Weights of a small GPT-style language model, trained from scratch on English Wikipedia.
Architecture: LayerNorm before each block, rotary positions, biases, untied embeddings, attention and MLP in parallel.
Each number is 128 + 32 x the weight over its row's rms, rounded and kept within 0 to 255. Layers, rows and columns count from 0. Numbers have three digits each. The size before them is the row's rms in percent of the matrix's.

# q: layer 3 attention query, 128x256, rms 0.243, rows 0-63, columns 0-63
# k: layer 3 attention key, 128x256, rms 0.246, rows 0-63, columns 0-63
# v: layer 3 attention value, 128x256, rms 0.138, rows 0-35, columns 0-63
# o: layer 3 attention output (transposed), 128x256, rms 0.561, rows 0-35, columns 0-63
q0 069:143109106111121105072188133190133180088140098153108110150108109172106117100166147158165089134152077119148103122158130109151125067135172136115102109151114154121093127200134065142196159179111104
k0 103:089077147136127136146140137089113052117077147127095151123180123159105132101164112128100113144130094114138128158106137164123154137116145097122106104105108163175125081060110189095101117132105085
q1 075:118136125166139169126156125141105157134164096131149188130118151098070127125097151121189103082119129099182146125132155153141129078101110152134128184121154044135154095154136141128075143138116114
k1 093:084158172132056103119110156128152108157094114113128059164105179165109082135120169120200153153127128125104138143093129115104138130114111137147171133136150135112174140164172153222155146137131111
q2 078:145163127112164155105147120140114143200118126117167159146098098134134135138146145114125079128111089106153157113148157161181130124195090151043095147120159069102096130160183151111130159120132131
k2 084:114095106174138072117177155112141168088135109125156152164198096142125122146198205116098128146151104153132170125098111159135146174119173139100140117162175121096153140133125085135075114160156168
q3 079:168145116151096116131157091120163097133115099165123076125149115112149141138065173179187166132157179199101133117112142144133112120101148062145158113134099115153123181143100068158145104145153173
k3 099:098138117151140167127114107122084089099108143131077156093184109134097138143120052112066079137125145156149088154193214152069100122163147107082116089086149138163121115067109132135110154145128113
q4 070:147129115179100136129130116109213085150144093138113193116126164145144148127155195135142156123110159147169151136109148132120181182126103059074127132122134078115102160133118093118114128118197087
k4 161:119179124090177047105105112131145145129128098136143113146058135125130130130129130153164171127098126088119142032126117121165128155073095149120142128099187148136138142213122144180174189128120113
q5 101:138148196090131131134115090158132122174163097116174203129106160069136124100095101119145144076069169125121097126202150099111112143129147165150109073155101135158149080144080118104163171145123072
k5 097:166090123206191128150126077136185109182100180146078126092126142154128096155128094133120140128131043144124149063145140110124136143097166114121125095068177170123149174117120137091159148106122134
q6 101:126132128158063125105168140131165118123067175200143103106168155151108182138116132063086047123153187106132135169084163190110132138119128134104150142075144118128221155158122131111079132136172093
k6 097:218077153128150113131113136118143098081135116086134149115155138148128190080134101140072112115121141135151106101133153094098142186138199099150148127151171148123047169118134228140134095166163106
q7 100:103111147097118114115156164091128108129068119195193069156133074104181130089123178149142217125153119115115078190131171096122092081121125098206142106140147093090123138074059153085125090132104124
k7 096:079148112118158058131108067124142113176129059107080150138152167127082116159165133145155069148048128128124162121167143099133171145135111117167175093121116099112173183121125198064127114108130165
q8 129:154116143153136191159187110152156179160181075146200170131099161101135142116091160137119157124130180150119154143101149158145126117125070131090150148110178048119128091153146175121089113123171109
k8 075:139137127052161088091145154124139197163196114134175099148092137112132117178117147122170193109117091115097150114105130069169110147141123152142142161121122135111134131185154077150213113138113116
q9 085:099094126128071078094070143100122136087104147128055104165189159132093156082146105143133127086134074119135127074145102088183119124099137056169083142130148146133141122107106111109142154155097124
k9 096:162093121191118199130167143173056107133116135111132138130145092134113196134119125104165128117178157178177075200075139151064123113124125085136087127081126116141094152124088098136118115159097130
q10 074:123110107141121124142123094076147076160172165101090122169109057098195095092151098114110094176154080130084149153122075127095154160126181078125154169166097167110072163146098144120147138132133170
k10 096:154114061139124148132143141127136079101148135141134167135121086160138177078095112107059070150153149107142062149144182124113129112127170176122111098144108129138139128082114155013085076121141155
q11 079:087162113075071099134063143074079114153057134130135128106161122177105151126130093073109098153177144201150112103170078136080086064187092155158122110098154152107122138099098112104106149110126108
k11 083:139094109131142145159086115154155097129120090131128171126102102162147106178127110140114050175139101130154087152127147112172146165198136180111135181150132135141152152077098151194126135116157090
q12 095:150203123101118170091166105159137142170131106122170131178085084143109138133089111144142152132168095146130169092146135147122113099160087159100140116127126094115109118221132156121132143162127135
k12 108:129075137112117185177095121121130130127104148148088158127170109145141138135110112149122074148139113120166103188131146138127134133167136102140092141130063124155114085027086155073118084099122111
q13 100:164123139132112130207118083071122130146072047111142097140156060147123176168111124078093195162141132126119134089140151114143149081130103145075147179160116139081096135077121182128148114068160099
k13 095:122184189134076192052095101144155149157087085144064140139118131138139061124100168108172051051123093153165144112088113099088099141123133080104097100143115136102144080150116134166089109116117148
q14 095:110176137173178129073164115162116130148116138155113117083104178128131112144101159080034087125144116125158122113177109092140149173183163110134107117186131125073069224084115232114165110194144113
k14 090:149164047152087140119107148125162164149138177142169155062107126117104145163109112095137081143137157130127122159104112162044089121120187194099184131168172105112148138202135130108149169136173079
q15 101:168208147097095081152179151126131085150112135159102102136164160118122152161142110128169113136110163049171139119109079131121090124193130094093139158111156116125117092143154164135085182152126158
k15 095:140149150151089131104119097147136150118175087093198094094110151126080118088072139143142076168159163110113137134114170064137141158084113124185101150141064096133080178101112085134227096125173115
q16 096:119132161106105100170141067148139137131130148100176140141145111154133142152136118106108105159084115134113128147095113077128091151128178132099097103120097136155175119146131141193172181108153120
k16 097:105136067120159135085138143106110151101098154097162105120083128205172141137135146131132153131092081097093135156164129175110092143162122145101171090113127167145184113124072081153088082105201131
q17 094:168136105057155130117058120111135165164135115122151144058115111101122127167098140095120056167134097139159193110120127142127141103164111122145077070148118092057107137126161111161136137095135137
k17 092:061148121165105148130153146124173098131133162076097129134076160165082086100135121135147114132168147090124106120110155139129110127109120169124162142171142132115108119141141072150143112097121150
q18 099:093181142089100146101164073189165106062099092104129161104114104155120097117120124121125131147109116138148127094071182123104117082115103087094144156136196129139096149089094145085106116142050162
k18 094:125090117084094117122160141015153065155133122110120076181100092117156096110155080122063116115090176133137137108171145123073119132143106141179169172111108084134138177100130130112160173132160167
q19 100:195113168137086097149095094180107131144144116138182140201112131063147125076116161158120149138088092149149102091148129147102164127133135147133137158109095159089091168096126120167119112148120117
k19 096:105090150149163189181048087102147103173116052053104125123130131188131146216117124110062088135174178106127104164111192135060084101105162165092140114104090135156130081174118103135144109146115172
q20 103:129111148116133092185124103173165143132136149151156174151183131116107170213143088104119084030166170068150142132179109146087148104142139158120163063103089105125153135135123126126109092108099134
k20 099:124139141096170117097115164132168090105096122089115076155090119168087098124086101133175141143095098108099134123152195069093061139090094120127072146123148154131131144145147168107155072088117115
q21 100:106159124117068178013129102126130122108081093078121110166198093154161104155141074108108146148119092162115035107155076119123079092110136109134128173099080143085173111143097137107141126140146116
k21 102:125130095162141154152134077048122097098158141087139139125147158079187084139160162161100100069134140055050143130070083119155164109120074086101180102123108102160175157093154133129077119116146063
q22 101:122096180093143173140159185143115097101118109106181155098116186140178146163071131140126123112119040107139115138091141099109114124129062159129066109160118131128134118121114166117104154117093060
k22 095:110118120121102208140144086115122109132149152125188134079143124142147166138148160096117199095155133134176123182072104165128170151159092121161108124147164133097167170137122131143171181145144205
q23 098:154099191140126086081171132162122066119087191095149081154176144123134178147152086126148135091159169183113151088126096145149112091069149155119169130143120124160103123131116159140136067143108151
k23 097:103113130065150173117137114127187158129169110112136099135172079140154144130138122093122140126136155094097138092195097117050144135181109154107134177164079115069138109107175139140104173180120093
q24 101:163128135126118177081116143085080109126057176157115085150118128122131110110138103163140135131096105111135082128130099103058161206123165120164123152114132149121145112160164113084127127121128115
k24 099:125178102103131114102142138151174164166091070180147109171116142147113076130137163107081142160109139093141107086166192154138087109104091119131139117157110121080093106157114185105145173095130169
q25 099:125090135183155125141097115100163132116134068126125074184146171145182073177156152077151049170086133073114117106113123112157131114146154148114136125116144114098120088148135178104133152115102169
k25 098:129118148126094114139179121161081184159148146136170051190093185097110130089151132139148111090156138075098134120128135086124131145150143154092146127131058191112141133137171160165068146089096113
q26 100:126134128149133083061114094112094141144149096151127098104102122110047129132138160136152142142125134140118154142101144114127131152078123169113183084150159139083149159123125128134141190097136150
k26 098:074179144129118177161128102145134092151167143165085174123147128128156139142151109131168161114142119102140172132145131140085152125155145132170103128152109115131092114103155115104082093128172160
q27 101:138126183133168078195151151099085129124112104126128175161139102128127117136128154058144106157141152107154097117131079148124118172138097091172041109112150186124100135117137089120179141157143177
k27 097:150140201095133127119177150103173152096125118139203109138133110158112120163159124097189161190177094117137118126096116086086144117149115146132186099143163143095123169152119133188130135131138094
q28 099:234107107103130132177108131138162119148120102122115057105133125191131134132089122129143122064131137113190123160128076140088143101095129136070148110084086118099127158090083091169158141181140089
k28 099:196117162124139147120104078160124087168120158141104117139109159095090163103041104120096138136137081113095165149134123111116141177091176112106148108148180115126132075116094176192071112137193186
q29 097:123136099113107161164137163109123094179132146094155110171179138164185108138115146110134116125102163126172144129140164098136140082073063147108094127147094154127141147161153158124125176073136136
k29 094:100088070103122129112174142173136163202181160150169096092115147131100107186157142163184122129128134138173149106100119099137068112102194132175138107117189119148129128101086125145102157126136142
q30 102:185172104164127102109157085098124150115134116153136154163141179124138138089102115120131152143128109157166140145144175167096111044132105166170142070129127207148159118121124083125111150147142152
k30 101:130148135097120127145105107144157124091112087100053078140191083125129080127068132141128116154136132183144158175152113111165148158118101112100093124146174134049128163078131134159208105173172173
q31 102:148088145080138166191146108104130053155177168158119119101165138139130155152133143111151121141171100121157106157161099171078125069163136188118170098124144128139152091128066105092173114096191129
k31 101:168149132162145116112105064137161121105158148092126126147167151172128118104122057114140120098153110129114139105132185101163128177204204082090121149077138165147120120135113115112087165136111107
q32 093:096147170144114152118097154156099201155119140178127086131149134170162144070179160138102063166163111096148117115144120163130101179117116147102121090077110085136156161160132107146196121183119090
k32 093:196128146168099100133114123113104162122146133157166137152166136183137156174090148099143154109161170146118161144104150158117193127088140120144163080120123109170088164095137118109149104114125104
q33 107:125097174093187196152124141170120175127086179129156138154148063095079127151159104142098116154131131120133094128165095155133139127115170161122149175091110187154077153110088113147130163141114088
k33 103:162140080132133076052096088073157133083119059106139092177133101140162152124138156076121177124144118153091163167154117147128106199068129122142127070168105075155145102110124132171127177103172161
q34 101:108134107081085100121117140192125166187090164155105100106127100139090131075110164186121150111056076082132182133110062058159067100113149131117097170129127125152109165081118126119122130122112149
k34 095:142187079151172125190150179142172163145158184147100071200121119061123131142124143133163211139092150086066120165095147163129128155122150132115066062170085073177094130132109142140133112131155171
q35 099:114154146136130149104088099127173143132154153103146102147047139084021106110161125121094135111122122097145117115120142139113129088097103142063155146093109156153108118090157110111126198110126152
k35 096:134094179128153138125112202176104121156150173120102091137181155074121133147196119085122104091152182151123104097091143132111097112090106128128100131113143103100202158166102154087096067079160108
q36 097:158131060123126112123123187158107130165206151178140155111134141154132096154107122129074117165134205128117069165115113060127166104175081153144106035106172123159115111105144126079156151127114088
k36 093:119082119141159131076095157119104140108142142116114139161092104114138152136138167167205178150138122145122136013118125162152071122149170071121225180110108161148171149126176148165136166155138082
q37 094:097127115208117116137181112134159113158112167098128091104092092134167107120123096085128175197105130172069147115136109162136138118088188093189081122111100149099185162104151158068181107150136109
k37 092:098113068046096165099139129109121150083085190109125148111135126100135152104123114143131128125143124073145172108162098042169098174130106137092132063199109043124135121160138135154105123115171110
q38 100:134119112096111086167133143119138177118152145163164112070115130158161149132138129129129109141157194139142103116151148126151141146121133105181135156138071128129122132065138159103124127073120098
k38 096:177118124186126113142089178105122108120117136122080180137180122112089167107118144130109095133092139181114129141111157173102077145129171067101038112153111103151114161164194139140101127107154149
q39 096:150134176132143087112080146168158171160126061132109146115171113146098164189157139144163141194111183071045122109083150137170166137119159079171106161115160129102155123147098111136182124230057128
k39 096:173110141087081152094154141098105085189132176139154102127120116139124144113167152097142125144138173132127064171167106196102100140107112117029123128155100149124123162148111134113119155128136164
q40 105:132121146033115106136146161161150150163081098135124074146138110093105111156099136127071104164102149130120075162220111107185152149090122125047182148149089095107113139090148121128149139162110127
k40 099:125158041163061143175143148049110140135188137167099138183157106132152127137094135148131110108155145075035134067093094143101060178169082134109125149177153168171137151183065164176114147179148120
q41 100:113146152140051145180173144132122163183109119120097140117119129085112119119141119135102144152196193113178151132097114057149123113143057136133121109094176111167062049080131124106158140076108143
k41 095:099163177135123115076097125108113200153136150128156120134134120107122154123077127233147164095114099143077148105085127143140149109127124117140111111179149112102160205111126096202173128105109085
q42 100:158113141087155133160108100145151088142193169185132158127114137068148151106105110105153119169107119197132119085156129111150161153195152149102171146123192108167170117128078081164100126136065132
k42 099:091138135124128137097146140146156144109091150087094134168115138127148121088130121121178169088136165105156157147177145104160114077107162109162109141092155140142118163086092125141125148145100153
q43 101:147109129155111110149062174182124129067064112190101130170143095093090122098161124151149118062146104140144109146164154080139218136087059177135136100113140154144115165136104146122188142151179176
k43 102:117160147095157096091153117177119140118167127153141106100098108076110174141138163132158125124147118097137074158141130123039148132160123152142135087140192148117076117113088117158118093206129127
q44 094:157144131176073144104107093104204119115120112146114170126171144154129141111155155128128089110121147142112154093101173068103155125135098131137143095149109153131127195126156101154190145164156036
k44 094:156092149114160105162117093111160079109185154083139113153127102182111118151139058108093161160123149105164096154149088111163142121178105147154151167091108101116165128123175130195115118098148128
q45 099:149146150170112112151064223118128151111085112147148145108122114099153123182113176138137127102124123115163070112103063138110095075128130129160141126094113115111140114126095198126110141106117167
k45 094:143123093140109139170165092104188095125075183137135123131169152113141164148170153169168156145135125110150150151134169134148156100081125115158129197171068123068177146116148206166137150123147174
q46 095:141122121202120118084134103081117116130150170113164158152122088143129111128119134168116131149179167097243120084091137094118137159184110116117124096123121122085145180160098153124053110211080178
k46 091:089135133098103135167180131134104158200152135135079156074149163119102151138122117091155097139126124109131148149166110133124196121096105114098154070100134077096122111119143055150147167062130114
q47 098:161107088142117148110146072190086087165137165104141134091074085185155205128137139144155122121158117208150191108184157145111061135117103089088127147138137104105083116149147102100135130155095114
k47 092:145132066176157095107134099111079142167099130145087126101137116140123176137142183168118066110103108098114112116087111104124184096153125121114095104148099106134180111129063123147145138139094121
q48 090:129088118139156094088141138107114135121138102101079134193149124127172162151123128104065070132091136121127150178159129060086144120093111123137169069095131094172108106166116111113134078120145119
k48 091:167168171136168130095160123093137115107111101098100166130132171107119134128107183111123197116140120174091095065193198158192089078096143120084143111136134127142123195100106133116171125108144117
q49 094:165074088145159096117087113100156152142170128134158144139112191208136080177084134105169082135151134092169130150116112081224084146150107107148134111101171148090124115077103109197118095034112167
k49 092:160162111131097155122196123146093087114077126184145082099137129118064230083120112146100121071147082166123097093113123131143106070159106129193172149107099121097114192106084165134132153098117114
q50 095:085117122143101124148153116087127099081112103127107094162095144094112120104117154179131108138080120127108157133175134071126160138146153147160144145168093138093132123143158151072150093075166209
k50 094:129114133109134115139143109121064088191181122185098168092151137116074097119132097129132128090121159065156170153130116129132091082150106149121172131139178130143101116089153162134079207205095084
q51 102:084097174060159083110143125089179061183096072124138042140100054079184136122148140103156134093143132098139126167124130129140142119110146096198144077105113082113144150157164128135181102126141105
k51 095:108109082150181148111179084146093111047170138077129180095192139162106174139122159074086116160164118166070137149235105103151066113134147084176169101111205149075081104128119131110121122175116106
q52 096:110138106146098161130160139180135147142095081160128095144147146077124104073131105084076123144100111093172227128084134139151179132086103151211087114106132164146134128142098080148137118123082091
k52 092:144098152068144101141106125163128143079154108128126101115099133126130109172132181149148099107119114217126097161165135119048151167118126183119106088087148118151125181130102168128159100091154123
q53 103:132073080101124175153112115059185114114158186105180144076156094160099085153131131178107121129082123177106165122125136117188050122089123119160126091121180072097146167062090120095108120166099086
k53 097:080190125137191092171170162102120129079175149075133116136151179119127175113137130136181123163162151104133165067098146146132105179100111141117119111093182101137185081147143130133103125131100175
q54 097:151147148122107136059148146114107127140180164068199137063116072143083186119105165120142120126194104110091084170166187104127126105149077150104109133118084131125157110071091160135055134118144139
k54 093:144151146114114157134110173099103153181112162162112182107149103089143106149098130133119138126070117112092160119094087182130124073137117127067121131075128094085174068107154162182149097164132103
q55 100:113145094146173156122137124173163100143133140107121110163094100145105109124100134164119105129128167128169100220192107118187118122076127123128118148082112165154106156100124132087157092092194153
k55 098:151118082163087146122167101138073183204129146088126130123129121108153049122136134176108105153149085108132073107146060074095069113111148193133109168101148103148058094098141142114115106109110127
q56 101:108121132120118106153104187083148114137154116148138231154147126126118139123110123108168115131126114162094060054085116151125138082146094070111135098164199104140203159154144175160136158134123139
k56 099:118162132134185190175206078137117130176080138133118134064085145074144143111147176218068117188121155146112202197154120094111154135091108181125087130146152164130170120111139115117148142103136129
q57 099:104117107119191172094168141167085134121160117116108136125145127135140107104180148064134096123150131139124134125148120102123169135120148096117137109104100115145140176148052115125204145082173133
k57 097:179130165233140088117174128144209129131078119162096138127162154142104169153076175099073150130108118093091140137126146107141070135179144130126101162123112116110178071142121084124075113081103127
q58 094:113147047151064126133094092134096147066153117135129228134124159113165115056135121179125115063146168097128094146086132139149202092104085112155142057139106100154107113119121224115190113162089145
k58 092:113119144186157131138132130102150094158149123116124110137129194081080096123114176122126139164064121172103181153150163115161156118139153148171122138156137177087135090189146154186123196077149099
q59 096:130171091103130084143148135121169123094048093097151176132131115129137078122081137137145104107136131157124177119135141118123140062088155106129081143129149119188158117153089122106184154103137121
k59 094:143043104079095149084122145175199139098165148122146140185075137156148087173131159148106142185145077160155185114140170112111065139145066132105125151058104123082183098142162109129135120154150082
q60 098:045087211172133123103081122085121155182135104088154162092149120078145128139135127175113122105131123112100117146130207144092135122137156055154121149145135107121163123165086132146140158133188167
k60 096:129142104149172146054111176090169088161125095073134105149150158148176110127105166118165154155127113137181135099135123125146125099115080120206081083072090137180105108120093158095101158062102136
q61 100:120121106113107139163122120104075189131090110154075139172152118104099099102092114082113159154142143164131090087123122144112130154153138159104099049185132101130164099097165108142142118126171088
k61 097:126088083092161078155144130151125070128129113106175094100114160095082116175116087135148159146124116112127172136131134108071138097174159112145106125131138115140135136151102095201150113131064179
q62 099:138129139146083144125182149101145128105109136160166157118110087137192137178133116194069101139129126159161090134134155147143059143139168061119162083140073152100110137161156066132162117114051089
k62 095:170140126063162135176095082056107101113118119079113091124130131177130181148129082117129126157131135171127063108152144102101131137164163161132137091142159107075196127164146155128121163077108087
q63 098:113155098134143157087111114129119116171131119127113126097181154135105097097090124165056091097126190152140192131173070136170129088128160143122097060106172218130169138143154183113172136129067070
k63 093:145123123144155116199096116187153135121122099099165119122142143083130118123069139132121121189178147144153121064179120137106138113194134137118086161129136069136138155109162127106198116180135140
v0 098:082152207201141166151129177177142104085117113185090118127153091132122110100107110136126126128184142128104133185162106092137113097107089127174085192119132130047103186058136140167124083144159137
o0 107:159138134129065076102123125088131136140104078109119120156189172134147107123114173132124157119125146179168137121065140147131128116144217103116153128194135104082159118178080147118091128131110100
v1 087:151119111148140175113162124173142079168108159120116075071148145089144120126134068102123142094182124113141092083071125144124126152099080110176177140139085157105107124082158076101142180173162112
o1 098:141174122075077172107114153109107131121138108101128107163115107093031129093146138182120160108084168076136176173128140071115096134146114182082144128094178117095174114132062119167097138145117101
v2 107:123094168196152129161120156127140145123091152065156171146114098090088170140168151106117100101164138140136115056191180133119129163113160099132139128095122137172153129147089135113131120142068230
o2 111:201123105141130119076127117128118158115127132168139077129158114098123163119167102086141145127137118096163125155090085094141113039115117105131084114161169160179096127155102156117143154152170128
v3 103:174163144156195099138092139189169126153175079163073095151114064108125123093142116137094077091148067182190126111147105148133115112109183138155075134095142068118118107120175138149126128131134128
o3 106:058084111087122131119125175161141141119090122150149100126095149125125146128154148099166193176106128147097163138123099099123135115131114155128149174139153148121132126153137130093201152175134108
v4 104:133164135110132129077103114184127140143176140115135168144069113136149142086204133135176135147082142099120148197163165060099125094100069069106109153094115171123108112152167052117088142144153150
o4 111:138119146100100164098126126147143120117133103119128135080180098165141122155132128141153115068097112184118108119127028158124170167182197162130119124135097151128173164081098128153070118125150138
v5 099:167151151067133149114129170104064141113136095155151095114142108134135165151153099067112087118174109142154177116103145156134136189111108141117168127129156128138165034115137181137107198119130157
o5 111:143113094136141171115125114097145112080144142081135114110147153100122127057160151139140120095108163098078108176117135113147086123111178145170111129151090129141058152104121119084145093167075181
v6 098:120099075062145169078118168113170149121165105066098129119162155185125125094093154144148123145160133057128074134116111125078123120150108159068156094178222105180078085134129123185117117093137103
o6 108:164090113173074114192118141152142117144127106128094142150135151156135117155120092146143119201145085166152112179122118120176144106117151086179115152130124151150166143133131104024108171154104167
v7 101:147071067137126089128088083112047084121108116147086124107096148144104080073131201168130132103135121156167092121084078092164072178120130111102139121182106136109158181204201133144126161131128171
o7 104:095144151119089144146131123116090108086143180134097125156154152154185134179119093135166047133093136139109145112138040116141115117163094162106129164078137145129142090147096122166179120186137135
v8 095:095117110078093093167159131119129089133147142138136123170120131151103109134114098105143069110131197168127125124108144186073133112146143147196095152126120081157157162106116118124125065068137120
o8 102:148129161142137102127158097158146142116136142140088109110133138189123152148162152142084121111109106152087085125132134201071095158073117088111133193172097128132059097136132198109225149162132164
v9 098:158108115107145123210175078174115155097148116137160070137116112137064134094109142093164152143155165145179097177185125160104097153109113147143099151084168179149126150109150159131109187094071150
o9 103:114130129094031132119122150076113133159067139122065159112100147130128166141078139150153120133079091163126119089146136122156121152173167084096216108116120082116088088147099114146172119167156135
v10 101:124107072148174128117139119133161124090116148090174123111114148088078109075069137088103164151173108141080165117157106114168159127133100099168126143177062140141041177130085108157123152151089116
o10 110:135163140074124151116095131066108156155192135143166140103084069139093131111096132176140116088138112130144118129066123150137094107138182161119146127092132098183200152045171121058131114134163074
v11 102:177170164116124106056122138135123151120125108173123187161110124140135151114121165113114092125076129143156151149145112091172125134173152135121151111100095124158110142122099082090120143076135156
o11 105:106063060151149161139078093118106102134096162101131091105144191166161133170121114183097103178163099098094120118124129197126179157124093137090104079137181196119109159147146136181068110114154128
v12 098:152115180200189113137111131162147166087136127188064104118126058121088169117107166070172114124127110112110085137178113127075109094096092147076115065139167151096165084158074085145154106165148113
o12 106:094124107152086106125102096093089140097109134087143139147148094163163183138134083146058130172107102116144116113177168178142145101129118057178135168232132071110123125157077181102096157114096113
v13 099:180158046126176130089074096103193167077108133083145145099185194157140149078173101092083128132148092149145117114146132086180113150097154124090168184150135165105164141131114192153147081128190148
o13 103:052129110129147110123169147105096120139129097197154098139091071097136080180103204135150101096109193140176162156142117124081120135170109182137127091099093141122093179124136064146117141153147119
v14 092:086149090141101151138170153138141139179102109137081130080089132099145172188169120165182141179150141182140146122087111134161104102123147112099079133161146140144115150059146100107107128133152131
o14 098:163161123159114129131112067158135143141187154148166140128165119149152099127139155052123111062128140114139135142141135153163167104156059131168131133111125163136162082138081165098163123117073133
v15 101:131075091157176104167140088115137177125113158169122136147130115099137155105130132083116117156190120168136168133153163096126167183128101158131148140129166144127121145143072110111139134074157116
o15 103:098151139088088062112090129123131114149136110077143125142114131146120117171151127189119155114110145103124071102170107126126098107170116110125115199123124143146160131195157161131102107122104126
v16 091:094087162154121119080109096162107133138104070124126194201156158106089064054072128117052152142118141159142108125109138100094155115129147130143155128098069150101111163157062115089092143072184130
o16 097:123212032098117186163172130139117122162114203075097116120092128131110145137142142157139129110093148119145182060129117120125069103082146169150143128136096112123102140149175122190134154133118115
v17 102:086088103232118136152154133101170164126079109077062093115143112189105123143123153134091154186111163082136161109140127079103092067174210102094129138160134109136144076132141115122116099136147161
o17 115:074100127130068171097108123082115141129135142143155138142144162140102147179119086073165085117171126096130085091056166156167165064094095124158155140112130143166123134146115127126120132125087120
v18 096:131122196116137130112087173107153136117110169158116153112169123119091118090089140117139114133114135158156099156106193072138179104116132097140187130104093123144119084135116157138176169095130108
o18 104:084146131138130101146174105144093148122146081067177182171104106161143146153083105119049172134131146156135141109131121132126091087061173171120101133186118140100123139105090128109092098140122130
v19 100:124132066163153156106155110147094123134154155126134196087120121106135090135164125131147110185179072135118085080112150104178128106153119129131123116177158123105141104112106166087121082118143151
o19 109:114124155155131096186180159112105151166121167155159125096116128135136164114172112118041187099102094098135154202081127123119160143095115140107093109115088166110117090117104114159085080135127097
v20 098:099127122126160187176119113146124059176174090098133165120120146112171082184086159160120117159104115131125134102081071156161158148129170120089155161081119123219196103155109165109117190137156073
o20 105:134144138131085119137146123177117145055110164188099098132168160119139130167137137131056112132122161132133127227109147091159119154115114177102133126128201201127107137147127118122115145106153124
v21 106:144117143113099102124072139116104129095151086149109091090120190140081120118148125176134076168077123194163103133145093145105104153191127110187165151159135127141056139179161097108131119118083094
o21 112:136167085146160177099132102115152146172153162130095137130203106109131119091127151168169150122181176031070130103126143151105081132148110123108104118074097101116138130114162146167085111146169117
v22 089:084161139137131172053108176145092100142140162149073145129111144093112132124119087112106152163137160117099144106129094162104134073056147165147131123093071128145115141118144151138159094196104119
o22 097:120137139141162113104138148083113161191138092146116125132117131090121134082137161145114135065083052162108097139153175101122163151122142106103137082172110126125144106104108135136135167100151131
v23 087:140192082110141108153154148131186083137092139148084098161130090208111083102118075099196205072119107091084135166052132131103164192083146106094183135162134109146135142169123057084147130086086077
o23 095:098094229088087115146140138184135101147182120164156076157119118127113141152120166127113101172126168124130134069147076148127125152166137118139113094145129112106118122127127168142147129136150115
v24 095:102107101138135140121141061089124104083123114129137121147166125145126149176157160080144082118148138143040135136149097147115106099154102198150139132163097137090121143067178132106076094119209135
o24 101:167180132075078149201143156096114122153113144191133108116127151142082088120108110146153128104117173179143137132041181105117176180105107121107147102116129188141119127136079132166123120146062091
v25 092:146117135139138123131092174145133141131161177054117153104137178106142136141111216122125161106096118102081121189122117203113084109144123065133106144160172199128130148163116106120114131116103144
o25 101:140129064133144102135109103126143110112142036142127086158162029099148100124161040068148128108161156151158100118115123111162144150093141128107154081155076106143103167143120148165070171167157115
v26 102:117100099146084169120097175152118155130175113117212131136096132139094113134117138077116129156170132129153155134147166149112168160163143078139092137151109135101152139173071111128111081160096082
o26 112:187175118142167138092161109095150174151124193117159139123123115109096203080150111126101129079106096163169140092146128161117068104133104116155090168134128149106129122120235134114140161106088146
v27 106:147107151105118168155178119105197104113092119143144097187107125152163117113045142153113126143122152130114071135110142076168164148118120122166118072169133121169067157144168136141145121093185188
o27 115:093154103141142117146082148168102171116147177170133131152094129158176079149136162144127147106119105100055176105114126174097117095112141092122163128111130087093119114125082127086117119144139067
v28 098:127155166165115101146087146146120166093131118131116148118123103116102099100163208144102138146065164131147159138162124158144099170126085177079191111081155149128172174143133170139098122147123129
o28 106:093105104173128125144145090072134127154137179128132105142108192207136170126114052153176112107103168187109091120104147142080171187077168113100105150159155113119111137134146097120128138111163148
v29 099:121139140161139105128103185179194071127137144077139109111127079124109142110146147093124143125151118193139101073138141161139181077119163095190117100118111129164139108124148119157176116193102127
o29 107:084069098127129066117076145068131149100137091217145107174132105114154167136102073108124134044085127135119143155086084049101096148102102138100125140164145163166122147088062125124179093175138163
v30 109:103151162086128181136194099107119178118154168124091082128136131165082135066068123128138166092172117101138134117142099136136208085149186099157190107152126138129087039131132108112143093088132129
o30 114:157096080159121120148102152140181081143143068147104118106101139099108169163073138149075093154055098125109139139089148140114055150119120116121164203159155113193144177078158096068101070147141148
v31 105:053173168170174102170137095179131193154116093116071238181128071114128210104165122171124132045070137126115100071124142119116137206134099113146092107121144142193179131124092157122105135150107134
o31 107:183129105119114144124159155126145120151162165108164092135088092122143081127124176074106172141123130110174112124133087145126181107190137128066136149154188111154092176140131160074125179133158069
v32 093:098082150051165075104182146048160129108093160130094159099127171132087143105105129137092089075139083116133168146148173100085141119096157174094135137120141113228085124147179156138139102061162149
o32 101:088193108171164140144116095210074137139189078118140100126086073153153122149068117206079122164104171210125186109138122101148091153123125127132107149135080148186151118133137115150152162105124159
v33 089:075151115131167155125128164139142157152130165145036114095090155155122154151164133102095047112087161104172154129156164107129143108107121087146194125134137136170073118085106125127140172072144151
o33 099:137179062127083119111100131136129147108199067094157130114146154112139125094155125132181213157101172101143106131134147125145101157161110162144124173080092105115149148131165099092076111166147137
v34 090:129161109165151175146164093077107130108114187077103190150155089157078105119171106085111124158134128118144135125131125136098126141074156155159249134119083102184139183179068109147146070188135189
o34 100:195155121135093056093124180124129107125139095130085089164091139129166130190108178150129126097119091115142082146093137118134189095192125141093048080083177145129071071118183107122147140099152131
v35 098:102115111166113141187179096138187170142140107138135120112158104161087132107113119112107143185091123119126170122127140121173123131138076129135075113126111162212159159131115161127178104134158088
o35 103:136196080173093174059102125113112158104103159104083094196185148109111117134118163128121187057169136180135100150127148135073176158107164158132130157125118141165098117071122120101060134195150135